Weights of a small transformer language model: vocabulary 26994, a variant of Muon for these matrices.
Each number is 500 + 25 x the weight over its row's rms, rounded and kept within 0 to 999. Layers, rows and columns count from 0. Numbers have three digits each. The size before them is the row's rms in percent of the matrix's.

# layer 6 MLP down (transposed), 256x64, rms 0.0937, rows 209-255, columns 32-63
097:476478515521465550477479495495544482491501521470476472467452518548544521517488485482508500507503
093:533451459533503527484541547464481481514506525520499473455499507518513525525541496493515444518537
118:468525542462519479520508516463491507448519510513483504533479483468539540490531455504457494536516
048:515478516495488478464476494500531519530504463532513509502579494514557429559516529500498471504507
097:453555533495532469505533502467509525464516522475522500487505490485525455528506475535456498456529
105:474462499472539534507462522502546468511483495536517497510491484468502506516531515478511488503534
092:507522489505561513525513507449485534464500461536489527511487493541481501522442494481495497519476
129:523463508522503506505505492492530496491528452544549504547503479483474502472471489489532515502494
089:535493485488438515525472537489539512543528493506505486496483497471535506472489558505467482494489
086:507476539479460491498475547490538486521489490499468509486481521558520468466534504537470508481527
089:497525551517500525473507511529465563479491507514508520530480510463500513437512538517521467447477
092:488517493506530480475514486524493519504486473513508488483474538545511475552532477519541453506518
123:520501476535503504502526498477449488525514509515472477538511468520499531532504519504519497478516
110:485488499531466531487507490493483503492445488511521482465490467506479512529472494526509482458498
093:515495498508478500487519492477517465501501551531498544505484497516475527507450496470512538481535
071:522528473488511499528471488533506523488541535499548462490455480491492525494505493499492502447503
092:487453511505488544472515514522515523529488534476458502505496437488512455494510506525444527518531
101:489521533509499506507478494482523511529472498482527508468509528501508483502490510499480520482454
072:513527498469507478479512504515503520484483472507449490538498497541519431489498487465491465562457
088:549530493483484533549516494487504472505526495463504472516532507511500505525449506509477535489478
099:469476512492471527484523537495464502481492497512505503490521486521506525457506517491467511456498
124:505531514473499497503498483490537467521534491464474473483505504474485512573525491499509500528525
097:501548488529554473454533479467472457518501479509533504508497468510480517529489502525461462514513
085:501519505475494492456489489484482492466466477496469488556494529484527531487518476536474537449533
095:514470481487480503516509555468505494480495518508463527467506489486522496498591483483503460519498
084:457491489527473505459477512487507481558507492487471476493480515479525510519504516504527527527473
129:527473540509545517469541510494460507470474523483552483503518504485466470501529500473528535470531
092:540498528500487509486517497499500506512509468536474457484530478483527435496515514509511532498479
095:530520499496506487472524498499479503518512509456498464486475442532507502499562481531477538470490
114:487527518504504447493489525532444518487519477474489502458486441534526545438505486519485491498534
116:513491489523537514477553510475502466517517523497487514467535528503521509488492489494504546465528
108:497510530517503501506470487484555484439516535454478520480458512523542510475506492472464491508481
105:515497529516502532534469515488561477508509520510558450513509506491504507513478453471482532498493
116:498525522468483516449561513480469475497503489444487511473493507512541531523522481498521533477480
082:503519517480536496519463508487510522481486503490522505513543482505528451511479504534508488468506
112:498495478489508513454503524445494523494496522487506488470460545467524490479534508528508534497515
092:521507513499480492503552463517518497496521478491506493481498471504538505491516499492527479531522
108:512479486438443488529516477465505513514477514487492471520528535489525502512470489506514474492473
118:540511520483518464482485514557495482480479467511517484449512487523496509484500532530523489476480
103:501507479485450476485527526492471485522489494465477506543542502479463546504513563470488501483463
100:546513469520495489492515528449508491533532475524520484494471530441505469463522509485488525465522
092:496520449545532510496518534489466523512502503493520496553485481486497492526485445472472510524474
097:521480504499526521489548509500528490463508515492526495453470507498520471519495481567481503490542
103:462510494492526502502538497489495477476492525510494520513497520525507547555505468478530495507514
089:485513517486485538476522540484509480529527508527456531522525501550509476474439481480490551493505
084:490551520508506475498483502476504490483480489492476480510454470538498483489524487480492545523486
073:510503476504478518480473483471452516513483500472502521538536486466534532554521517493529521466500
# layer 6 MLP up, 256x64, rms 0.212, rows 210-255, columns 32-63
105:507497506522485527463504512501507503494498494485523537502556464531482482509487460498464462535529
110:551504541480503507486493482473467503446519472550478520525535481533477486485494491520491442522505
080:531519486508455505507483521549530480490496547516462504497481512480477556429533516520520510510510
109:508518473489475520451474494514495496491524472552502514512500493510503493530434508498497435476495
124:477524498533550499501544476504524484490511493492499481482528458496504515488483447532479558498536
097:514489504502487486519508511509480464494538520482476486480504517529463515492454495499507531426494
107:509531510495498526479480528514527518465506493448472535542493494455521544537498513492483476538519
093:460496469547514507542526491531489549477487476505475509535530510509500484454479449471541514463539
094:520540497512447495537508511503514453493539483498488508516492534530485502474492495518453505522508
109:492483495508514533515489506527507501476488514509522499524496516493506469514451496520493497463500
106:519504512476524484462505506478466507490486475469501519528510461477515500542518498496471464516540
080:527474495491490523483513507519504520538499483504513518506524519426514495479478481523470481513510
104:476455472526498477527487503503479495494459496532476520514502477533533520483475482503524498487529
092:494520471515446507492498479479540460512494501531455507531512518514517511511442513470525562514530
074:487505496540516489501489481489523545497511509499469486513454542523479490464482475507507495487493
098:486505499525512544526504517514519451474452519441472493521538495479521503524497531494516517481511
074:471473476510516462473490483535467451480455536473504506515511508479516517482491500523519560486532
097:509518498489474473517479499483502510486509484483491464463479497472516503463536531527535446515501
089:511496494522470484442490514468515476542491512523523513484508535502500497484517511472479460422505
124:510509497494494536496492517479492496486476516524450540534550501552497528463475513511515505473530
087:483466495475475488519492468470462516520486472490515498513493524483489496468476532511481505448465
100:464506465526521482488532487463494510532519484450477486488488517500472489557484492510490497525516
116:496507492452452514497482513526505490477475508478499493518503500573498506527461493483525498472549
089:472541509518507503494488536533512496489483471465530504486516438482495503529514505475519485465526
090:485499498506521497554482511546500536518485505492494489507479479459492516457466524519492532497477
093:530519487531522515516512489503496549479512501519481552517481512519490491507428465433509498503495
090:495512526508542495507535495459528483484484486497491489502497515509515476501451562515504495481488
098:508537530525508499483478489496468467532455507509531534515545449483487518526491466512511497474538
104:531477479486496519537509489510545467485490509522543499531489515496471509500474512501476464452471
121:495511491518492476496505504514487508445502531508407540527505513543499497514465442532497492522484
098:530525508531522521516506495480502467467502542475459507540467524500507540516515457486521456492472
104:474524537517485479520489513521498492502494508538489535541489507483515555456513443451503495502542
100:514495462517518477529486519487498474537508489506506490482456520507492506447502567496504479499511
099:484486463469487472520457492478497526523498511484516538531454520521507459491521493484533478470504
091:492447515462484478521512525524460501489515478497465469498485527505488501491533527527476483483483
096:500508521547525532534519490482513518502489520472452469509517485472499527478514482534560530518482
122:524480514437503515518517495473527540483529477492492487552540476507499469507481455511507470493544
111:474478496513499487441507512460483489531521458499514497487527471467457496502538513514473486520488
103:497502529512572477488496512471485497517496485539508515469487545502482495519465516521480498468478
113:487483499516493490506495508471495498481552542465499482503422524521469495492472493520480472481501
090:526472477478539498452462515492488497474489495474499501533523484483541540480523477489501465486499
114:529500452512504455484464506489487495496544488533522491511504498473496491519475551458513484467513
082:451483456549498513506486462517533487494509524470462526493496497509505550496522536468514523519494
095:521447475511459476476465525504494456490518501525522466518440500522496516520509541511550468477495
087:496483460501532502523513526465495483476473482515484522459491495498495518513484525539495512483547
091:531468512523457450475504492478525489464515515475507520493518521494542491505498552514531500518488